python train.py --d_model=128 --n_kv_head=4 --head_dim=32 --vocab_size=1592 --init_std_qkv=0.0409 --init_std_o=0.0 --optimizer="muon" --lr_head=0.00638 --batch_tokens=[8192, 16384, 32768] --seq_len=256 --steps=7611 --dataset="wikipedia_en"
Each number is 500 + 50 x the weight over its row's rms, rounded and kept within 0 to 999. Layers, rows and columns count from 0. Numbers have three digits each. The size before them is the row's rms in percent of the matrix's.

# layer 10 MLP gate, 320x128, rms 0.219, rows 85-101, columns 0-127
093:578548531486460555501455539555497454559498481562555426444545486466506428440386489376459528453443602459393512415517619574487489507523467462538495510540525516495491523472495473515522467449511599566563448585551553446446457498490491438510577514518477463464461454509437435484453518527549501482498484501573530560362526474537533541497427466509552464546505553538540320552489495486544514519508
098:494486480516494617381530504512536610531446533497523541495401463514548406435518473546472418512431466474517545494517494529427496524400532506476450460490545472548521481496521530588543470396569589590502542540521503530397482554497428572486427390476403607444481456449482439459486504542543488499445476464564497510544530516486554536548495480433535410397481556551418456491558478488474505464493
101:458382384493559446609561472524470505506528544547510430475574516554359451547553566432459541504519567485550564465511507564541398573449355542588528510470551522542401552450476527549490535518465560499497447508473503423599481510562502470508549500531486488507496560514500474579468515476550434522471504482554505470385488510509468519556510479458451608519580460459531582487514486500494532502471
097:444457504479503555525441459579498475471526516581592464458588477510482517458416502506519465511526460449529504547489397461612456367583466466475459481509397478469519445425558469521590481460504479525651533495459506484468564533520460481459473406510563498516542494493531394592526573498472553519582444473507429463469520539419461495508455500407478561470490506498457490542469490443496602482611
103:547501560582475471497535457469497450549483506627490478458477563583551476549563507515470548451446500516470411514419496403582541436487440498433437489490468575455612445460528583592540471502544556526458551505520608536415524441567472488447569477468448514571437567494586434495455487487549511510507468488514518438585461456549556626519435554479529466566464522459517512530503500550556463439431
099:417474457530502533446488480399414539430550545437561415539548473523559495523596477470424471564503455547584404430440536487517520469513531549493528455521511495528410476425432454461509522486529561515555492615431495559412572514601522464379561505508474468503482474581536487548519481488479463540421480429472512486555572429423526506527418449446476516599504576519500511472468498454500440425536
103:496538580492582563513494517484478501486437472515501454400521517411474398620451439463559528444526536508439479394469553538525436533516554555484481487551565494532536455511451486522485477473537519561490513590504523485526485537451433529452536516507518493595417562459420429579453391481525489475560521561574367547461555458579516507475529445508449479507514654445572473532578511489459465541489
099:506435480454556518472472482548514518456543461580534370573477464484488522483386483445394462550441548459547472509508502481557390396478532499525470499438395462539497449456406440402587449486498491504541337455495508496475494465557448474446567456487509589576463475487539546513569517517537548450574488499474523447501589440474465476451495421537517462546409558531486524440468484531517484481443
097:582524564524518428569544484458523416478540491555583503490484499474540571544512479497512472491535585410504460431586445553500438592556444497527454562531542458455533499540492462498632447586529508552525498522495528572514437568532434496557468493467433515484445484514403477459462470501478648450484500529427497438548486621512418495580587454532540453483529437470490438531523420552405511465486
108:395518491443457479502415368455486566483524510557521604493464493403511515529569475465537477509517469531489530518542602434477522372537527541506540459541466531541504517496518475478522673559553452568506379511484464521554455538489457509535469452499419499546562438514478462511509474527511448465500470554530425497534533525577451639513484524529445515477539526453477423541452532486398539460599
091:553501470501577519515472557597530459480521459512463495516529542491562439473406534536462579487501610391508434499543562464439430496472515515581462613639548550552551522455509512516484463510454496461567521544540513510480459517543514369470557521583445410543501515543575443445487475460549512559543496418474596498409471499519499512426531431569503508554473481450522479408507576512554491527408
099:593419493476457556468506428535534375521539533551537525423576499478571478420415446485522537474519448455499533490565600539495583532543572539592420465436588548518509511499486470523520468493533530507568536512497512535538560439494494518472349450501463502564571472490484472556469532549498460520495505611407570493441516513523374500481489468472453555419576425483551467469484416484524479442446
102:446504548474446436545582477512445467477482517511631516561602492547494410542471501471454551480478508455506394490461509518497469457441470440488482526468511517552592562500474523553469315586426571527396410460453437523506386503517518467476542482434545459486532434481536529503480439618549441532481497521483514490487480502454373471483488464491502473556538476457415462455534417535522452519512
097:502467511502512529441583448441550533495510516494484482396518473561535499469403512516431517527530460459379515451598444479478435485453463460436449431580511511491524446421447505489511512530537531488490513560512434498460398556534450469536523603546495472535402514541517556384534502544630443571620518573510490529566528517518481540554507522588541471457487517451390540584502460497474508493392
097:540498530490521471487447438537439545512454556550456424494509586537505526532496542383414493555503473498404526457519521489440561533616424538587477593592458581629553536448500480517549487531494484444485511601525533501542494525497462436500512537503444540496578498461479547515494483435541461384372534493461438494543546524483546557501502523444503616513414592508498457603506517505532491545545
095:460608579586477450476508461457380531497526603418521521561469474546516502484506491537558446426439545498516512564527565504504479520553546494538517504519424483574547464477457488407425430512586478546527513518443507500494509461559501465536495436507500458515467506463485477540551464352517536600527524432407504464475485395509454521503453515547477579507466430488509573483499424475616644456558
108:538475666536471623411518546517536466487457552501466551415621524443503476544541518550477543478436503450554496562521542375405524595484528443463489532558538482499491518503513533526474509468457501494617450597526414488512523504485504609495455569450450517480484519468496512460483497584552483551518512520351435500447504453485490490453454458439455422607483504487464461539483547551505484481483
# layer 10 MLP up, 320x128, rms 0.24, rows 85-101, columns 0-127
095:502488396534485426442578486485514403485436429510592469487502531510560484438478481504468553492479554547501609463492566646424412378481594497505584513547482570518538565527484469560497473522559533447605507518537483416512431476521415460530470560561534515501501496460531500511505577550444462498401507435520463411451541503493467554479472473420474433462505472560526403499525513434449479523464
104:543538447478490426448486521494615548473585471456606585461537485569505563556442450530529421476630473431440408452551464496496478474482473487487515530552515440456551525458545541553440442518485528520554471515509508403487418534546543556530533514499457480572620424435478543549373536544524492492542496496531452524568486501511578523551530502490551558578437516474469538498527624512409506435529
101:479507586552576514546526549437481419539458562586515522539472468481406417511467538453481475491516538489539585467499491572483516517461557534458529480586461424456478493448469536383507383479533528432446515411470517448491456521506530537451514444582413441459452463492549494469466421472466417524515629520496416540465461446486522496474479493424521427530398533450618514419472540473449542582504
093:479523520551426513406477466484513495477539511537506346501505510506501552487521527486501571477550575564501551494427499496614576552498527422561460621513566480516498512612506455486525494641439532469430447387588455432500514508501518533572530517501482452468558471495524521497450551485520457478467453511451515540420572604580577536567601551515461475533410461508468482543515488554539540445477
095:488511419453528546573418440479636599507452558458465505412567467503457461426416525493442445580458584501440538463521544476545446548509490484508516534463496461486397405506442413496481537523472492458424403578581467483477530613464591500569469475517539492527613497506484512488462461551538477514500529527485471574505584490515395493534459488504490491490488531542427416457464435425544450509534
099:443422482483553511420512513463471541450448470597525565525495421575548452542521458369498528517553544515585484525536374439526459524512472565410641578505510494578450558482429506451450543547536521498536462495466505465476523520515492521524479617462421487493427399530493551537487400413447472532441425529505506509492534570557483561512511546434500551449412537461464445525560498538542504477469
110:455519466599583483487461588428518526445522443548482528470472503540516552540525489549524524502526439545495501359514455443490468481537563533529424582569516532520519513549439537572422562524490453450419483537601558458494503546511500500520527571435476522425406561438613533459605413464474492408497538372512512513505436498524516619458485544494526503508401471513511550494427535434456497492531
094:541555463438462455446486439431485532549512598490513445539564511443551455549522464501553501488548453508618547476511444432529600520366558462502536482461492576480443423511503455540543473510556512498492505507443468533529460529530384349449476543442563509520517595429477473501512505463474456481473496546491597480439476551501487538462587539533490489574563580526383425549505417484556508468567
098:501418541549508569375496529510551530535478446475470493557541566528542489573494563480494433570512503424458535556535342530521467459494540523520519617556553520386519468487535537499396531523528465449523519521417516384511471508503491538512602464510551520507438518506472550466486461413452486499460393469541503514456516608426560523579542597475435473454488518477537540557517540411574493482518
077:483462478509534487506549577593454451495533481423527462517477560653445535450491534516488464452512525476505506392414494507496497580536464465550531545456510455401515529481345495564525423459464528509542576532521553556451440473561490530534454554522523499544437540460450461478478517475506497563477569420429502487480493442367504407491471475446491512516430435548439623459492441411479498557436
103:385447476569524431536483560408514395516540498557527523539515438587543455507504404460597547524457467479562541517479515513445542396553460554589533473458429562446506507572524462530579471507457484436489511599414504547567410502496496534528490515402565503497473508483538490450503549507506506418534505483585439467506445450460470554406502497544534593388514539506531491552469462525471417465577
103:550489554537485559572475501480500451508459476532555565494496562509554484460409442615457549523603449510548542513501525569505478560485596476639501461496586530458540469473482559493515533552529567493558552512463474393531474527404509521437490480536453439523477496507556547546530531527376467486408502538472603467516478550508429524542571467584415518529569466483587408545545415483544542473444
105:499461511543563461582504570483490514494571553449562426573520513472456490512552524523494488580576499619447612512578481454485510462486536493459497596465514426499650483463469443526471592416482530529511513455582448583461468477496561499537472464530527438546423507505455451551474470435546424472444499546477478470568422521487577565509475464516547512569616593474522494529585523434540461561547
097:557445601463469493448545515492456434478385478572478443578535579454542545541561482597525548435474557470486477417416520477367601468624444458413511474437532481458496490502488477551547545501510513452453436468483514523476471575397517481538539536543557513542545538501532516560511467517474531493576599519511473494473577466488489419515463547512464469537477491497620493524495531635479473571515
101:577531519438458499484444502454508486454532509520475385422529544482432468549536545483405598458450494450504542490532546536466490566453559475498421555495515399411551519477494588511508490463483521568498540556539499484502497418569542555523558507406491544500483473526530515518582481505528496567616520416529502465348512406467528479414398479498461515535488545449574533415579547493560531399516
076:466428420457570584469502522472582532481582450549519492442482471536474402506489535440404530554584405562447491464459434497490572451545522512517527481569551460425457540574442520557531538486513507495460467500528440538495519600434543536455455591550562529510483468528492485496425589549476435441551537560568458543510506482468521451561472531397486461450531479479452354530443550475399501493427
104:446453431643540390491473579540520566440495536487471566450485452475535431455528473442425524536511530501512544568472446614358506494499478516471560465535464522591499503541551434545510453461453517423509445597410552477496544556554524505484520504461400568448542461501462474408531460522511522423384463446500517543582535507479478511467576423559526513429560497519470500509518497469416500529511
# layer 10 MLP down (transposed), 320x128, rms 0.103, rows 85-101, columns 0-127
106:522427603516551516541505517428467522455485523482542542499570477435499494515485536492476469473489499510524521559505525448551499507554469518486451484484530518497673495496590582422528473447487504473564436542523577528417476490560594440466520481536496501529543533507554513402539405467449472566505456369525507492547559473539475462423509548542545477469502425686458440422551497491553473474383
108:465498510549486506478428506482462525486503482430425506508551480468398509520540503502485443517523494441525513526457459470479587469536542463534519440460496572462453516468525481435465492670485401523487481430464540489530535523542468419591568538473517465530539546536482452546469446442482486429529512530455540469494513495480455537449502404579504525463549451261537475532494423497648550524440
099:536500537560486487420550476520504522487497469545410511497520507511461599462457492534474427523380456437437417414519573442515479527484455518533529530488598465548546471426416512509511520503503532484461456570554540527414494615521521564548497455439562587500488511482522549528581509558393446448458379514573497567564504420517560444563564517503442337427513473507470468470459511487501498483502
094:486550540444431438553453615459469431435486507522484479552449470501457459570428498527577493555487557540475486510471577542396402457455500530490417419459464604496502567460519434545528441529469524504472439618476478568636464435501479455475511494482497539536524433439559434464554544511404546522503493472433529472512553494443530474530478492555467488554543428474457477537409586496415411463508
092:462517561517503492438520460457483496463454571532471621567483442498586437487548503511563413445510475488454549488521458542512558421449420541482590474523492588541477534498570540426511441434383529519481532515457585427530470525506449398461545510515496525585513541488442446433450477494604435530484386489463528515512454587530562512575503539601619564536506497407477505533538509557517517510470
098:451471491520531501523559526542555488458509462487521465469521482503416455489455505526468508487531514515499508479580396523518518446567462503527455578570539498519567471577611464530482528521524549514523485534475496471420473492523535377413467513610474430454403542514566518382487467548527436384460445462571596454422483569456525497599609479507454504520552455608525478583451431572472469552512
101:417482574529499578520485511441575473495466547491444474540506479501525515542495473563457455543532422443466565521535489388498528559514516498508440519450443487543476551529475512490461447393577558509446454454517566566594443519538482414464566474441451349527521502511548447532414477428512458486541528399483556454481444478525498522508442433467493518507554384492506479588490528571364436548586
093:538503562448478458497551552413461475542513521485588536487455499568518432604368469409577376435542421493475497391503484511515548467534480463549481494488491442574514518428470513548545469504537412467481534602458524414451460458496489465460409520459539449438500466489542475462460419596476499436557553606460521456467471515516541471501429387479507455460504579565451497499444480537460556509477
098:431543465507429461508472396472521454501450469589474461410543489479573495503507461501478449463523537365554507432454366533506513512611462579483526470411565418433419573525541468500537439561447469540496533404516485467456541520528480576486470579433538486545571509412441471486515533513487454448475405524436482521551497547554484476473428497505515407492423416464531417500532497490537498462567
104:479516505419440529431473444522499429532556537575492522559478583516515573555497468403548440537468517484473478474413505421477497502483478482515507526472495476591484497446498521478617567474499470533554453500470557518516456554530521495568451519485521456429463424494556447486544477526602468456532568570368467436487425460582437532504482521542491594634516496365433547457431458583450438498469
102:631480512398533502476436482583547475527459472495490470429492500476505531485531497542513572454481501487424435518495511430476475508544496571503570573605486578453440519517529403445556534451466480465548452516474474493523615401557450437556531550585464528468553500518528543411548474519464595478508489463487508554410432586485536531589578462513481462494539552449496502347533438417526506521536
099:521392431537449476565517527493554495534425507381506441499483483435413561385513578514472536478468516580542553412413513527452551551522399440504497507434481456502530367500511560448480442489455611565450500535407611496512516530517599482500497530562473508456547536526460423497512499427464469498437554561505423490537493514478543425489452498480451518492428506550551518538515482514461490491387
103:641562467497468514539520481407449462553491480451430585527559442507460508451532582452441466436486545524488530549474476528502500450483423511514535634514447521512422496579501456610426366508508490495471454498520538457615493528515496594482419374522536502561491553434503414559505452478430570497492498447516519543448430444488556537498515499476483506486524442405550542532547529546528561518538
100:395497457533455504446480515454501440524401509547551427475592559570527529561448473471473531504510493543525489540463489512569538556539503452417471496511549454550583523487588600472616547522525508494507459564518471435528377461509498541518571577498471519514610500427586513467584480511587470412558522408486558552449506546431504433493410442450479514472510539590503530439553454457532561469527
103:478551453502472501544638499617515420501519638476581530511494435481505471504527477475521454585508502484518504567509540569452481530477521504508559530429521563526546544527583386428504499505463494531486582514519651487488494529499479526554574558478585487438412452441462501479497500446468500548448472501539593422575470498432543522439497524568517539450564412593489547460463496544527590434513
097:387511494573601496565520565445514513551461517494457552537487633572533560470459532482523533490509575502509573509441539490549460518553434465599603589521518569472390536514505472397513390510534440540483524489588506483554465399567418477451584484547537468465425538460472523423525532451575498428604525481521454464478526462504566534488460498459452494453461486517503515455472502546494576477465
111:491539444493520484478560489502492454554556449535559489555508573588534595508531603550517503495505524474511482466460489484523471463530511536448518500543480580450478474416539475441578507492466494590501478516455534459503434440477446454468542455512545474533507484497515439404497533483469520507554452488582471498506596511564538519349523569515518566503474480770469529558429484488540574545473